config = dict(
    n_layer=15,
    norm_eps=1e-05,
    attn_scale=0.125,
    parallel_block=False,
    schedule='wsd',
)
Each number is 128 + 24 x the weight over its row's rms, rounded and kept within 0 to 255. Layers, rows and columns count from 0. Numbers have three digits each. The size before them is the row's rms in percent of the matrix's.

# up: layer 4 MLP up, 1152x224, rms 0.0464, rows 123-153, columns 0-223
# down: layer 4 MLP down (transposed), 1152x224, rms 0.0466, rows 123-153, columns 0-223
up123 109:127119094087122170156148100104120140137122160146123123086102091105123091137151104119101130109128185103149107124098120106134128102126092122181137077126142139143137116156142164130178111108140116147095121095143140135133180071119123107132111104112135098145153115127148115116166090148104152149151122112148118123104149119149136147169144062141095125117154121129185113134118106168164099163083165113141153122110105104122126104198109098151110086137151135138147129133143187122109163131140132111147105140121158124087116149145132088109131098135149129113177107112130105163125151145129104133153122136125113116136126158106065100145107118145126147141137126125112160146101124151100179117107
down123 111:147172124150114168109110124120099145104194163127115120139111108079131119105124166117138161119132151098106157117135119133130116159111096109170084169111155148083106160093159144130149109136127110129147119138137105082146130133147122093136121149129155169130098146161098124136091112115076140097126132149156136112106095143108136129120095124151122135089108152123172154123168128154146135160109115142120075124079091158135135138094116118131081154161120192127130087158141148145120179120121145122130128151128143088130106122122169149117134118123146117149179145093105124121140144136103106130132145119078128132152151127099138136140103147151109147097108125184198115150130149072109123129125
up124 097:116161112160151115152124129144095140106124118141112146115163097154111123149102153087159102091128158122144127114116115149141147114147155118161130142138128065130115118138136165137176149196126117157104091154120100113113132125141070148104156131077126107123117137142143120141148139133113120095138121145150137137168092158180150116149056170094119098121126100144121095090081092136143105138124156136121131095146145142139143062153111142110132116085134146154143136120195123146125148135139101123131141141194117096128122116141138092122089118097141163128112133098127119131147151114150121125092101116110175157117137112156128130153112148140157091084120136107075129165119149106146121122142
down124 096:142113112160157123128113095149144091136079198132146118124117123065119135102146107095106142152115120138148097133097111128123126160125104135114145108164145194156111137121138112071153147109134137067148109129117140127107114111123138186134118112149105139145107139099158159114177155131182118119133120154148151121108136136115107135147156114117129168162105113124137112115154189106111125099128136120137132152143137155090108152126097145081091136103154097116073138152154136111130093158120137143116104096082152171160110123122106141083152140107130086118130113126152152125136137168104130141162115117170154117080106147121112080117155149139122153133107150163127137131127084144088123106141
up125 089:103136175174093057155143200127103152121196142114163145145115137091116098143111080108126123098121098127111120112139137120135149113125158105110120139150099137128170132125116175137140171110150101094112077136091107135096126130124124105127128093097152150139102107154164103142153122121090149099083146112129136143145149124131127146138083097081133068099150144117121139132119127170165117127126150090102148149122142137101109123137124106089130139188157125109158162127140152165116137106159144166123122140123157154121138141103079107167138150122132078097107155150119078135090136125118112117145150165130105128137131143110141133166120127097120117131129119154089121129148102116126129124122
down125 091:159122082171123168097162125148158127153106102109091132128120133125162131134108159094062171147098110121116140124118135099124156147114089123104159130163128146115144135101116066092121124110150135103140147125143148128117143123123163123143134123155141087090158122101134132091093154147118116108157136141151162120142164116108146105118157165115133149091115100120128131105143170154060138119122124147099120160112072130093149127074148105138132128086123134135135099096086133145150165119119120106139104071126169121142162131135136179101105089091120109130185120153104120133164114153107118134115111116124121143174139120106097105148147092142150154162125135115132137086127121150121091103104
up126 095:115128167182138110136152120109121131125130138076091153142112078144130126161137129117115132130066120140123100136137090134114140110148180133116172107160116138158154106130146123139118127116133139114151135128114133121115150171121122127152125138134182096174130126133152141105111095080186102163100108122138140137142134099116113169086152148172116113138136116121151163130142127115132117118142115143129096157184109152135117118111094139120143131118173120141147173121126171138142099097169100149101100105115131102169112098111105087145113117137170099151115078133099134161131107063138165131134127088100127076131128069118111097134136128128116129126144091141106151100128090131105126174172
down126 094:136104099131095117122087150108133137113162128128103118119126151117105155137161131137116113128123127126155121126146153132078082115079144166120100144142138106142120116115142106132110170139148074156129147136127143103102124163100148137090192142119082145078101148060165114149122121113097129134140155115097127116156099105115161132112120120127133137123089120156172066143096137128102097135117166124156124114108136111124111114173161126134119163167152117118115094118097096104157098197121154090126156131104120122073136118121133139103135117163119150108132109104174109096144168123137191125099145129103161130125150150137150145149086140130098107118127147123137099097109134097126161096107
up127 109:116129130118104159126141148108106134138119096139152146150141114090156138160064127141129173121105102076104134151096146151124135136123134105139148109126107094076137154133132159097095125092159145117134077095093149142122139160145152078124153113123070141145105142113159131111111105153117120110115137111140119142129133115154143110071114088137094120123128105128141148126122170135077152161139120151155172114149130133149143137149180109122093169114183106161141120192158115157123118146145134197128085146101147128082130152146142093147134149119137146149128136153118118140143151139141119129130161081126100164120109129137121065096174127118176107136140113140124157111142141133126107159116
down127 109:135171139135145139136169152113155102112123120114112108132140082143070123139131110124148126155170075114144151157130108172110146122126134162119147155135108110158108117161132117118126113076171112153117160115120075148088148130107157118151146140129160134133164123140173142124109118129128114171092146120120148086132150130124121126099088138113124093125161148124180133140171137129093175127097146107107142110151135112104140105056149100091140152105141111121177132140165153178111128153129119107101157100129146138099176144107181158105115114102129117182102099118135138133149125117111102088107137142126105149160109148132129148099164130146114100140159122140165121173131169118114129152155
up128 099:116139127159145136095131137116167133127122132100101172147099135125141136130147102121078099156151132141100124157134130169125146117153089078137141123148150117129078161140122143128148141125153127158179140164128136088124159112138127154163145124117193138124126182103116136094144132111111092124086096148101122146133125080151133152136155116130106151143119091129145127104113117098136190106159152082143094092123135123173085125159114124093118139128132117146087140164122110113122146124139181129145171098128123119104118116113145162140139074087135163136136159124141088090116172172164136094111152152101149158123110160137142119124148100125073125125148099110138170101125165126164133128120
down128 101:156105122150152126083176102163113146129109110147127132166160126120081129164147127152133120160129131107103131128099154155102151157115144126134135135154124149130126122114140112124122094124111140083089124138172179111147159164106182161141175092095124114095168109102116105154124157128140095150125117142163148184143136182079112122134146109102160163142103139102112150159153115115144144111149121144111177112122112126129132172096115126145104138121135138143120137142105120089177131140110120136102067070126151127086121138126127091115111152166150122147129126138138140092104090130115111123125105070179157104093121147150113107070094115156138157145140158152108122133142119114135134134116
up129 112:091146130161117113130171144125144152141116065124177168114123115119103157146155156138105152140156144084136115103098142146174094162107134151157144142129093087118124107119172151140137126159114118155119127108149134134085185079125168129141173106138135123088103124153105124104145124096155129127116119146169159103134122096137132146124082133111130131104147146116135114138132154128078137136090122126137096161122141118146121078144148141144148149115135134161130121164109125139125064163132154124107143150112122150070122163115131136088102114128125114088140135132082118150132154080134089097129147080143112129150131153116161155128066130132125135158122131121095113111079139142135083163096
down129 123:055161086126110169130097129127125153119129138129140090159085106130137136130115112123130136098147090111134118120099121149166148151130140115167108129132073111104144115135151166149101150124108101151103132121137125115100089108087138091132191123107180144115122113108162156116117141134141096100125116136144161128132078141160097136093115128130130129115130112112155141167107138139095154123127127104100119157166139128124136081131117084098140139133162153170132137174093152167149114146167106094127149146084171131116123193137099137132112102130109111095123126089090126184146144100109159148127161164137111130137087118127173132117114115137146165134140131169123124105092126129159117137080
up130 108:097142133126123091129118127121108094149130123143136125118125126156153086096104110134144170099157132121138099162106124164133136165125119088127142140149126122133133123148107135095128138143129133151108144172166127149102142106107142115117140069107110136141106129105142178115100119124115132125121108138099081131131170123116124117108104159127114157129123085121176144080129108150126150134141124079115115150136126095119139130125157120162115153141083100109086153181150134127104135113130086154141137115148142165173169127116142090124105114175194148176144116140152091149152141108138173090113104152133137112129113109154158097160134134159138128118162039154117055146152088143144131134131
down130 103:095113125098131114160132168146167107107100112127086133112128123119138183109160152129104119120101089135124159126138125084128147159133128129118161127132140114156121104128176129123119176147121067107154141116107124118106088111188127091111130140154110090092137116119115099133168126112136132152121097140120157115159104132126200104133146139150123120129145131133152092155095132167100131168105132120139148147158093143106117099133079130133120154122118159135089111068125135167155115143164189149125131119131113142098107137159112119176158158098091130139074131141082144167092113140124113140130137129123110135159101143108125157112125145090142132114103139074121124070109135157133129097111
up131 111:124124111140141140135123158118134145146136133066138106132131118123153135168129142124130105098136157101138114146134142161121088141109119105106111118124122118104101117150133161119178085108105124140156119110139095160161140120151118147129121170157117184095118146119152147077144130138142123166123112131135137127136127092109157180118127164113157148105158115093081099198116120123172157113119162142130119165122158135150136143136129092107138152128159089150149166126130102111118162137108147091100110117137146148132161127143130118152121139144135147086145131187106141138085119071139104143116098101126171177140141190113131123111152082122106193139141115137106093082093129129169156150102
down131 105:143155141109145136122104122171166142124120111170137108117129130114174107171085072127150096112108140139115136146129103141123137133171141130105174146139138128102086146135122133105119110092117082111141147119129191125109131108080127132144136128157097119113148175135084131138078118158091138099112162166154125129123122153150113095171123150131159107124129102149142090132125117123096121179136101136140152148153121097145115178173113147139121102133079143111094086118120098154128117117175114166135122137113164115113142104141120162107091130104157119159114109126120150121138166111132132164109108158159122132127150147171135090151090132108154141120089126163104165144135200124105092139126
up132 098:094149144107117087144123117151108117168121143117151095119100136155155113148109146160136130154135152094116130122104110120136144152124138088112164125132111103149141104141172100151106139164143160122162153134113112130131106150145102160068142126120102156122110142122138116117163114133112098122143159142149158124146109096094093144114089147083135133125125084082112141099167122123135150151132138112190115115109136120098127135187176147154105152138112144153146128145151111165076164097146132115088125147147141108124086159164088114100138171138124133028132157103154099134110094126092155094136127111113133153116103088165139120135153144127107158141126106112088102135096111129144127125121
down132 095:106130137118133118115137125120100150116169149110148110094112136159128122135137125150099142144093136101144104165141132088151105122140082107130123094141137121169130140054078096113149136122106143107137136157139113132102105114109142104139106153172140140140118115109172140151080149134130147144098138164117107123084107154094133089174132118126131133136120123138125107154149175154192054147129115094083104107135113099158165109118138128109127121116161153118086111125110124098123103096123116111139157140070154109117146096098099121108145125149136094136171139131097147122134148133174090135115110096089177102160145146157107138133127084135096105137131169166094107143120118153095108149117
up133 097:136123185112155143107114117157130126126145160133146148124144098157167137131112132099080119129151176141106139120140146144128118147135121073133119107105168144175146126134160130156098176137130166125155131141098125146070132151127130087129099110086101128144119175192117092146147148105095129101135143160110125100125122151119159141141138132116118157122131164174088152169165127131150139135133111163146100122102154132120144151134109135125120131125113132110135096100122117115085075103171150114134128114161135183116136135106132112156104145151070138136115133151127124150144155112129133128103178109086091124141117169150116147132092132149087131178091125189129145185137121129112163107123
down133 098:138148119148147069145126131095136132108115129144115112145126131162119144149127142084132110166162083116123138110126137149095146166153138104112131100139136140086118145121135128089126202113150150110126154088143145122139144118107066136125146159136197084085126139100114148123106155148090134155117125127144166152108181108112148107099152157133162156144143122120105116156114148113071178097130087134143089122112095104128165115106112109154154099151133143169112083165122153130114109111135126133156111120146154092149135106150115132121133122150118157084109093124136137135127160098115126131144123141171113130160170150123127097141134120094148155150081160107203134120112109129138140129106
up134 101:118150155129136152081160144104147117099136111133109156147125117123139177118162156140144129103154123116132135122091151135162099126151172130187086076111130183126119118138089176100155101129157126137114132125162156144122135132109127140065120171123108145125132146139119128140158103160163126165135102110138116120102121137106128112136116148115114147144183152124141162158120139170168096084190112125140089134100152126121144119145142120135146121133118176155164115126074103150142123148136088111121159151114145126127145088126091146126141098155137127132159132108138157146121122084134108138118138120102082111141125065131127153080097111103117141086104087087144161172127091113120135147137
down134 104:101117154111125094137132104127111177116132134120122167128141117108131082078091113083176136107126124155114113103137126110092149161103125102148149127111114102141159168145144116122134097143149161131109125106158139173123153091112115128122143150138118110126097093143145101107145101134127155135093134123131125146181121161096143138149143145130092121134068127158164101107122140118146122109100146157093115102164165130149135103178095189151159092136132101106124143135131112116117085104098060150097121137164093089139174138125112091158166175119129098097140126151118128120131128141097083165108143140161154163099121090140144119130095163145121113116120111130118145146130143108113130096173
up135 099:136134154121089162163107125149178142115115123131146133115138118128126097122101120119108154098126129124126126163100123153141151131172108137143115149135133134141108086183147150168119172139186095137146113153131130106133152099112132109123093119140169108118134132131116136144152140076066154109122147109148147094132136106151139111122137167154130159134125195121106157141182138078117128134137111116109142090104106153132161153168098062145122091109077109108129113154148131102107129123150118112109103068179099110165136125124106140094096130143169146115107138154122148105109163119119120104092126147128157156146126141122103169152127094173121091175119102126137092125119132121133160104107
down135 104:136093116105179155092140137128146125109083109160147159103129113113129160132188136151142119086133144109128155115125134062117138160131166168159104123099107186104114138138099132111113095152112134098145159147141088149120165144130143124130090143173160127138123101157163122131127145129148139127116164128134121106102123090095150136152134159150129099130154188134111151175112158128121108167109124085113122092116160154140124156129093155108120147116145120158136092112132098095108136125118144155125157075155140164103123127112145101154139105114165128118122136133126135086146159133137143177127130081105113147134134073165121134126114086150151135123133143107102120148160111134131168076176
up136 095:137129135110116112173134131105129117189132136114076127090133123141119129128120164118123119166119163104131096098158145144122121152120137144123086147168113140159109127193198100158138155083117131143126108130135105099142156142126126100133137146121106165119118138102088135113144160113090172129126147079114124104106168121104110128172150142142167119133142112163098099171105125107110116102097098190092102162169121082156120131109099160125130078145115128112112132146108143148166069084179126076122147127139130127076134103129121126105131109119145154131126156123149121109143168119108147114136146151143103129123091127157127120153139102112118136118100161116091153135132113142157130121167
down136 093:122164137110147093142119115136160123128112103135109112140100139125088111170148083146127108109121086175122146147128107127166109113152158094157137143130155150082100178100120137090129098143117137094107154138134147092106104139132145131126128110135153084117129134155137094081120111126186092129156130149133087109123135151172137139112137133119118137139086129130127116096138093161140169125171152128132186114095091129096101117157130128143120180139113123140126114129124112150099130089103144179112083145181146116134077144129105093097116108110126139132112126123172168113171100120136118140130091130140146133105148154109094108106114169121105109124128133092100090134087186164124115162111
up137 100:124154109116139111122123121121142113153124131076123130164166076110099107129121066153120115133098106117137164089153121127158123085141164092147154085122105111104141159143127137139095081124092124118089134147098125104177105126129132119138143135140068106100099117140132132128138126162183135093112124138182119112053112145117107117136137113125161128131173103122156126161111126121096118119151153167107147112112127083157116107114110140132144140140117118135106113138173128140109130144117126137186131158078146145100124092146149098126120139153105161178115117135092105160132136091103125149128170149138130189140111130125104145118156137128121147078171089133091140127151124157136149143094
down137 100:122122165155107117154166133193124104074153123130106128117137122108140139145113132122100103127154139118124134134127120131140113176106104165071122109101131133109175072108115117118139114094164082112127112108099087154098167144150106139122104125107194129115134139155122124070127151120100112146115067155119123129123169127134170159098099131127144122167080151135121110133176117171127135140100110115128126098184110153144127122129146166150122111114112149131163105126141105113154137111157130140118107141157136108124130194114146138143126099137136134059167145113176157135088139162128141104152122089140128105152109152118146098117133120120102091103128165140145145113119165136102127143132
up138 100:159111088185125128136130148106109142103148123111097105124151142158117105150159075154127096144126126096126151074118162155129129122128133117130169121129138138173106144155083097106127155112145170159134125152127160136098147139156152169119103107145109086096126106139146125113128144158179123103179107095148114130158148078124141180156128142115121138116153164105149159092106079084142099145105133139145103124126129127064146128134080140140126138132101094116154148166108107108117102089138135120153148106105107101141114122132150122156155121112077128099127088143110152105181142165161157096139163122151095133127142133122098130131180125144116102098096117111143134129133148109143167125109
down138 103:123141146155088094074127130109139121104136097148111111119125091118118119107139132148189169140126161100173144108110146142129160165149117110099136109088158134118160128113151168135121107089178139167153129092088114136150123129095134142180092115143112144113118140135125154113104109161153129088122104147115113154156126115138106098123137111140132124144073108121093139134155161124143134146118135096140126098137128117116099121135092162128096152107159103121117114107100127143124081099116123105131107119102142143106133112108115161159098132113150104141190050113154086085143102173139137099097133138114136153180103090124141157140138086126151137158177094121125132121127148079138102132111
up139 088:136117146118116180111112105155116106128103123123145117145140126113119181149126117161079113161152142170113129126100117145112097113114138171171118114159122122117134123103109103090138109134149155146081156147154102107142141093168176147081141153160074152120125130157108124107097084126129157118180122127124166143109136116116111113126133144100128147101149124149100129148100121128118095136126139134100125109132124122119105122140147135107100118168152139179105149102153126127139123139135121172152183174104110087144143079158148136100170145128135170135139158102146146129159177124082049128118128096105111132163117127146185169110104131122102120101087111126125138136121140136139087150099
down139 092:130137157130126135106139132113154179142156144149085122150148120107129152111124077102135135099103139100110088133160109116121146113142135103112143136131118100169150134128143157124149131093101109164205121098159146156115120142155101101121095121143123132116109148096122151080128141137129155082123135145123116114117091125138139137118116147137103117153095167118162147130131131143126161132085114078089116144085132139166107131150097087118156143141144124142103073177139144134139141143097097130136116133093113178107115153095109111151056123096117103071092164125111163149096111148132185115093146121082092150094126134116136120165118166135132099160124110100102140130111136119095121148114
up140 098:084150117108102103177168171097114099112146097138167069153120111113109136106100133125128111132108135135154104081130141134174127116135135080146147120135146125137132151174137167088129147150147157092131172098159102102176120134128137116148109139109132132131144132130151107111139107144109085141118107163197126109112112123164073135093133117120130098130141136142106126106151170105133128126142117136133139123139142133069122089134150135107141166154147118152122110117124125082160107118140104173090120123130118152120126129118114055115147131127068108122147116140167130151169113162107145157169172116116135142087053132129139116136121137112141101154081113129129156144128108130114111148123
down140 111:102146166104154148124123164140154171169146145152102088117157137128103164127130093144170137113140100158110160080091094108112163138093154106124130129139149118152117103129145119141127131117140137148123104145161122137108134179163082137094111130137160150145188126138101125105151104135122136135116140145115104112088127109150117105165130101112136125138134126084145106111092087131137116146136128151137170089124105161128105110085133187117119141111155121127161133199112100162116168096136137115120178112090126152110112145121104105114130115135137117136130115155171138121087152112098143115118097141163154125120172112149164131104146124120196133073147092159118107106113157102149130096142
up141 098:182130157071107090147122144121117133142141162132084151098145136160120148145085139072150140120134157134085142126128123122085109148128140107127109110173109172140120173133124057135130107129127140161137099151097123125144103148122135117131129159157112121120133126074145126144112090118149121141127102085111141125105147117125170180152147105166094134105103100144123091116153126096143105101151090102111138114119142203135157133132083095111132148120129118129114144126131139156136117116155108137131136140114126096097121136127076129133132090126116157187115124087146103161158136147089130082128134122118088135136138058113149132144153142093114111144121157119131161129131115125081166107101
down141 099:106095134134102161109135106080120128092140131138175123144122164165076066128119163149164123103118135149132119125121104105120111159151109202115162096159113145097115106105100136089131166109124156078125097152115148123122135125159119110089107126177126166172133104108111174137146132106119125175126106141106179122131158127109126149141133152163116099120146124143110123143129107153197128134099133144102153129168131156137147138146132096114132132116167123158125122138139140136122160158110121142131133095145115165160157111165112132115093116071159144156111142128130147091130093132154170127092110110132145146157113142164093121105126133151144146142105105102149114138072101122151093133149
up142 104:101143142111129111165153099158111119170116092116152137142132112151135137126155139181138109135139127102136096110160162172105144144128185108096100139115117150130118116132157115136116112146113119140159150143115069085128140138132156123141162112142113147155106082152141108119117161116152142166118097121094142134114166113115141126123141121117106127098138110110132091148145103138114143135114098161128145123156152186117152101159108163091152125092125132132119117126135056139152116140138106115115101126101122082136126089119129094111117102148119144160203142144097132160102131097111138122182152135162148118149152148143171127177112104111156096171109142165122148182118137126146161171075
down142 102:165169148135104143138162065102134109096122101108125130109129168118095124127126147151101136120075089144146145080153120128091125116114114098151129166161089174107141146109144127118131162124133143175111079124166111101116114139156138098139164143157117075110147151150144114136182133104130099152123143130117145121122105151142151163138142148115094123182148094172152166151110152126119078155137144139114177125113138151123092112086128128111135128152132156157129131082141154144127130117143131123115116118103160127109142124133127151149122134104099102163128122123104129150134120139102150105113123113136073133131094126113103112150088177142126111138119157117079052161169123114101116169136
up143 090:145161139095113136162113155145126144163131129134147080162104130128126173107125113119162159139157079127109099132143129155128101086140125135136121117142100132105077102131148103128108103114112151136144108152139130136173096137156101132143150135114133129131109164130103151137138109064119121129162119099155133123126129132115113124096103137093135121151101078151084098135147091119153077136145112128136147077110127123148102133109148138111111143198119136203143153158154151085135145083162158139081125124139124144109094147109100147112113140101137134119096099089136136091096181094119129170121102109155117148135137131142150160138090117154134087090119116103180112163101129140127148088134
down143 088:125103104177129133155108083075126145127091111149122121129143124153128073117118109135090130131143183138181119117125132135144139140115129123106127120105128098125173144127103142107157138122082084080116111148138101112091140115105154126114077161138107116144127109095150081138158161164138084107143135126123135124162121169108130143157180085114128132129118105115172162130152146147132144142127142171094125128106122111118159109143079077116143126127138092110155180091134123159108154148094113098134109153119112107131121087157082145142153114096142088098127162141132152150171101150106143133099143098082124146120099156109085096148150140143137152140147109123104126164140091122110135141126
up144 098:061132163119117146103128122142162145117127133139158196147131128153151142092153148138149140083116154069156117149077124107165134161128148100163176104084119105132110153129139117132098131141148172154134130140147124159097128205116141137122140124157135104114123153140108113137078136094100143085100118106173131142105124182130148151096085132111148124151169149102123099151084151117172165130139129113133135117131146117126105148135089123137153092106116072117106100123131108124155126164146124119139127115108142123125118126122146118103137164164151156100147142153129150117102134138119123129127120132105110119109117129148157133154071074111122172094135113093131134162093120098118119097149
down144 098:132132106108152122159113135120113086077108122113164074159147130121156115140136164115131123123132117146133132147125139129109163161136101133076131106160154154125160122095111131123130154133088153110129127154142099132096125159148106096149144151098103127155165122099162099145110125170173119120125123150128130147095162153098113166109101111128120123135174113129148121151136093130119108138165127163148120149085161127117129129132163106144121126136158121105112120111132195102137144139133112045182131100136123111138125119137147189192111108115132116168057159073118081156145116132139159148120104147165118142153125115103115118136172171146138124133112140148132111156130114145153123131092
up145 118:147134106147145122133114154126125160166128141150140110134156096088110154154128128091129151135123132091124131140133104126154167087177128145123121144101134146113121096140098133096112149119168152139144116161071116171105128134091170096120134118119112127147128138119119115112126088141120072135099118182147074165133172147138124128095125159094154114110178152110109162160108140118112132147129136139095139142170124136117128134124127150127156085128090130101166170073147119088132121131150100146141127114115140124139170119116134130061141132127105150160149158155107162131171105149143122121115127111125102152099090110158155135050165154126187129124090145144132151154105140129126117138088
down145 116:132110089123122152119086155121154127127120142114117128106136100121123152072122152140153137167116080128147144097115143105153105181176149151157088145136098096130107092119143094134131128072130142102144112131111079114148161126088104100124138169115122148076113103172132091133141110144108090117125126133101143119097139137132117143100147141145123128112094148143136121108169109140154146132133146159127115145141132109138136141099128088151144095150101151131187154114104129133162121144118123088099125134069130108167149139157156156139137156130127060068122158150102129134112092054162084143128139126138112111132126145141106159109163127113138149161148130129137133128136154156077163155119
up146 091:092120136135084065127102136121069106177138139101138092134125098139116114157114116155138132098100136095091125158105136120146122062102199093123150164158139153167151126126132159163123123154120155144119097102114102148118152130169129143070123156090168129128141108150130119121115143116090112129126156102111148105134162123127106156127121096149148107103144085135171117152106159194112137116126126126166107138124128126149100127135155125150141115140140139098142125158180143151156123131153152171116128110121144137113119121148160105132169129099117124130142145133180131116146158104121096140157139125129097147135069165082124131142183120121129062111133135151108126111108136108123120118118
down146 098:126142150106171173121133150119195097129109130128119130133130143113134116085121153137139152133153106141165119074112160157069122131109123138127133088112148135134157119152174157075105124114116136108114175131155125110134141159111125106162095112109134122134109128145084113121139092137136100119128173120124143149149133145101116143152103119137100183130149200156111131142170106152146098071097103103144125067115114125132151122108141182116098108100139102125076080142145111095155114093128123123140119156110154127152156113157110128114120125112136164126094106116116108137127135117106130164143124156147090109091139099123085112108130115134121149131092154154131098104140131117188149118170
up147 097:113096126127129152116111084127164137163120138162171100144128124125145122105133125127105119141130148152133109133132116146136085122080114135111125136145150125163176117147138120080129135127143093134120119100095164111100144138122159121153109143138125142164137121083091106146089107115146096114157101147144130119133134129093099100099133112114170179118126137103139113104158088133149151104080123120099170145111113106138167124121107140111101173137125145158089154150095095168160075088142148114114097137111133081149111120196111138096122146147163150138120119089166104130111144137131126142125117176141183095170157168142144140144133140069090139115184111125123132106130140149104146123169
down147 093:147144117112089087096093157069127117081099170155135143114115094101148073127097125096160091101112111120105128159122143104127129117118119147097184138112137136071113132159101110141109147121125132115129155141116144120142174153117124105131154154115129118137155117151107138159121109138116133130111136119119124136166156123132126093111144143083127184132098126163123146132123138121126142054124138171086178129139141134138129114122097103123142129088103142098075126149111106103107107110138105134127142128120078179107195147109134085131119128123118137093115124189134125108128132136130127153121115140141129128120122123141167084108096102138144158094127158120107194090160149159135103136154
up148 118:122120175093109110142171120135141109139125133141128130122179104199160123085122128106121100091162142157146124106092126189126131138137102119149104118124123111121108117125131133094171077095158089137152146131140123119146144116120115128141162136105119142103120104130139090150143174142125153147088137091140143165119152112078142146119147136075135123091177123141158127104160149142170157147093146081134114127138152112135124128113134121138143172090057096129111121111143090119145160150119149150086100118103138107076151113112167122131109147151107138139125124128139137128106089073143102102156090129158146138116130149146154121140091081085117098148149115140136139117100091145114140123114
down148 116:119077145165154118115060162116132128132121140139134118116107119122123124141159088108135124176093113130107103156127110116121140110147121104136124168127152107069107129130116132125160134098142116144130094127117128085118153122194146140149134109140119113056132142117081127147151127128154112144127123136120111112101102121128109113119131152136115133092143124147135077112119118137133128158129111127155105120187115076110214153156105147123110124145136134113123156164149103125105076109131142144119148162122131120151129124146109101142152116138105163103149131150132133139102186152115139106173155110097134167093175116169107118103169131142151118108085145115136137130102149108100076188162
up149 104:154139166126113093135107095120130108135168161159147136139140130121104132135098113125160132105104084137130143152103164124132141125168117118128110139138150115119090083155136127099114141146117142101124153184115119119107099173107135161139145128148117136123083143087111135167135189088115102128144079125109151157100097107126145109152133176122092155122169129152163119143083150156095121069099072099152120105076116116146096150150164120146106154149145156122131149142106169144136132135096097120124144154141121159152116102129126115174130153112098095131153165160123160144164085145114151085104149151116120130132163129181137109130129146181120120122092103114119125125118172123122113114140
down149 108:111094106144157086136115172137123130171109138117105138085147114131131119139135083090157117130118122119168163072122104150127081098080127163119139120163123131116128090195126161117143110128129163107133109165116137119153095155141111168151094143116115104077119116101133119145098106163128151097103147142118144145145112123170148157138165192154120144150117107123123110101122110132101129119172133135094156115138102157100125098097109077133139143177135133125107133158155177078111146142101100091098169130125145097112127114121127120128106173114117111121106113127168143086146139128082180140117147132109100130120146131116151110119144129144145154117164098159130126144129079094143118121115
up150 089:143118154129107142147129094144103132083135121149097118099086152122160103164132112109161126156121119117117120122079124143128148097125165090176155096112148130071070150120106140147176122128160129125114097110131152119135117136103118131171134090117116116118097089112150095103113090162160108122184156092149161136150108100173132140145104161103145201143093150098103131132126105109118128177135141147151160124073146102146184114118151129141103113107146108129104130131105115141108118153094124120092166093156159118164153118153153121131120127119180145105130108160111167158152122099136133137123136113147127106124124126161122099112104128102148092132120102168122151156135088130147122131123
down150 099:108113165123139134111127115109135141106120134124122133100105147112181140156129138129116117113120122132119062139100096075133145149147082100147138137114144156073130147112095145100132137121186102102126098132160100103122123180106095131148122150134116115113143141121135152075156124177121109153169117102137201107143143077138179125143124104090118191138115121123124127159134144112113147135148169124131166116089136143117128125136134131104130074134135125141113084137126121132175111150075147131137136113106103158126126109155109155145133138139145116062126129107132103135125141132133151139141141134059101127104163133184086084095118155153150100115105118103145110123127121106125131145170
up151 098:099118129104137100124121144123130141116143154115105148136151165128135154122116138153108143149131138160097135125072138137154124122133144140140126108161140096166148119170100112122081167095152092121113137101166142106160183161147138134168112166154116130121110134083131086125072119116189129121148162132142136107168109106106117074136148122103126145154169146145114116124124113162121112119093121155138135090174116153131146138113123136107128123137105094171111156161129148121141148151086137114143113164100144109112147130144153158083125173121162135117073082121144144144130146119138114147146127150171129052135136167152108121121103148149174140103134096115146097155132181123099168106137
down151 091:118139132116145084138137146116129129134079121148125134180188159134137123184112110157166114061132111124152126182136129130148104137119092144141122115120138133112150159132117127127145107132132133162097147114097117114129115077112135114166148140113119166108173130113146171116072126151145117137136123165180107132164122137112145141115091132120134112087155117113102211110067144128120126135150160101145120165158130135131078111099133152122171165133117161110080138121170107161176157072116118164146130118170146128153133136150126108103119144123119156101128122127140093139113141136144116147133101155122089128162125145132084113141100127104124153129092100152140152118135134122156134137151
up152 096:135144122160111154149153108088128128122140106103150106149109110118104089128138124153125127136117129158128160128126113156154160129122094157148125135117140142108164081153133120137097137084078163113081156188090149094119152119119156165092096129111131157129151105131143159097109110151096152114125176162133143157149141118120107106165071116129161143154164142116141143124125117133124144131115132143172175097169103149102136099117127134147108118109124116166159168075089111123095133138107142122117121109112159131106084095105105100103094153141116148104127105136121114133142136086105138152121162137139123107118125143114084128085109157081155100102165102121118166064135170119156112131108
down152 094:116073103137133138072133148127103144111149124131138141108133113166159117113093170110129119102110184184127108139169098158142158087098140170116103128119162116141115109136116089146153127167124074127127133107095145163114131103108133100105127124155106121155114139112136103144121136125079136143110175108156118141130142133173128106130100137128117129134144130150124105154105135120123136101152146146136136157174095117142126106116098074123180136140109132089131146130127114140117114121137169153130124147166112116113087093147139106109105113127087124130119180126174148124113128126184191125126135142082115195138143136126137102155122139072082132100112119138146105077130174111105137148118
up153 107:164183123132112131126159097155139133086146168123144105083107165147133139111158138145143131120108108073153137178122105125121143141126130082133120118128153105158113090151106099099124117113149133169135151144167167130155139153115094183109182119113142136147167118089126106096099095182130122138134134093132126109112147151101149152135157130123130129156117107128144132097099117127122108113115118119099126113159094133113092127143129110123135162128139111198128091144132108146136149093149115122149105129153143141181112142212129111171118114108116113139114126124144110167121166126116089102139155128090117111175122142105155121129174111120115103098129171114103157103111164117155156154097
down153 111:118125083109117169114096121122144136127091139139141095176105103120103121182118132152124160105157174115151153089136127136146141102113131150112127112092129145103101182142157153149130084119130139065110141110100097144135137119146139077121102142142123119118144138145127116151145142093103131102117137124136161126112132097119133147111066122069155156136150185154100160149127102103136125157150099104142144091128158124083160128140113147151103116138148136129142158143186144108157164134095149139121134128120149134136127104078115171166157148115146122114157120094096119132108137163144135147115107148178153139096092092130063146150119135150145188143146142142126135140140137166113159138129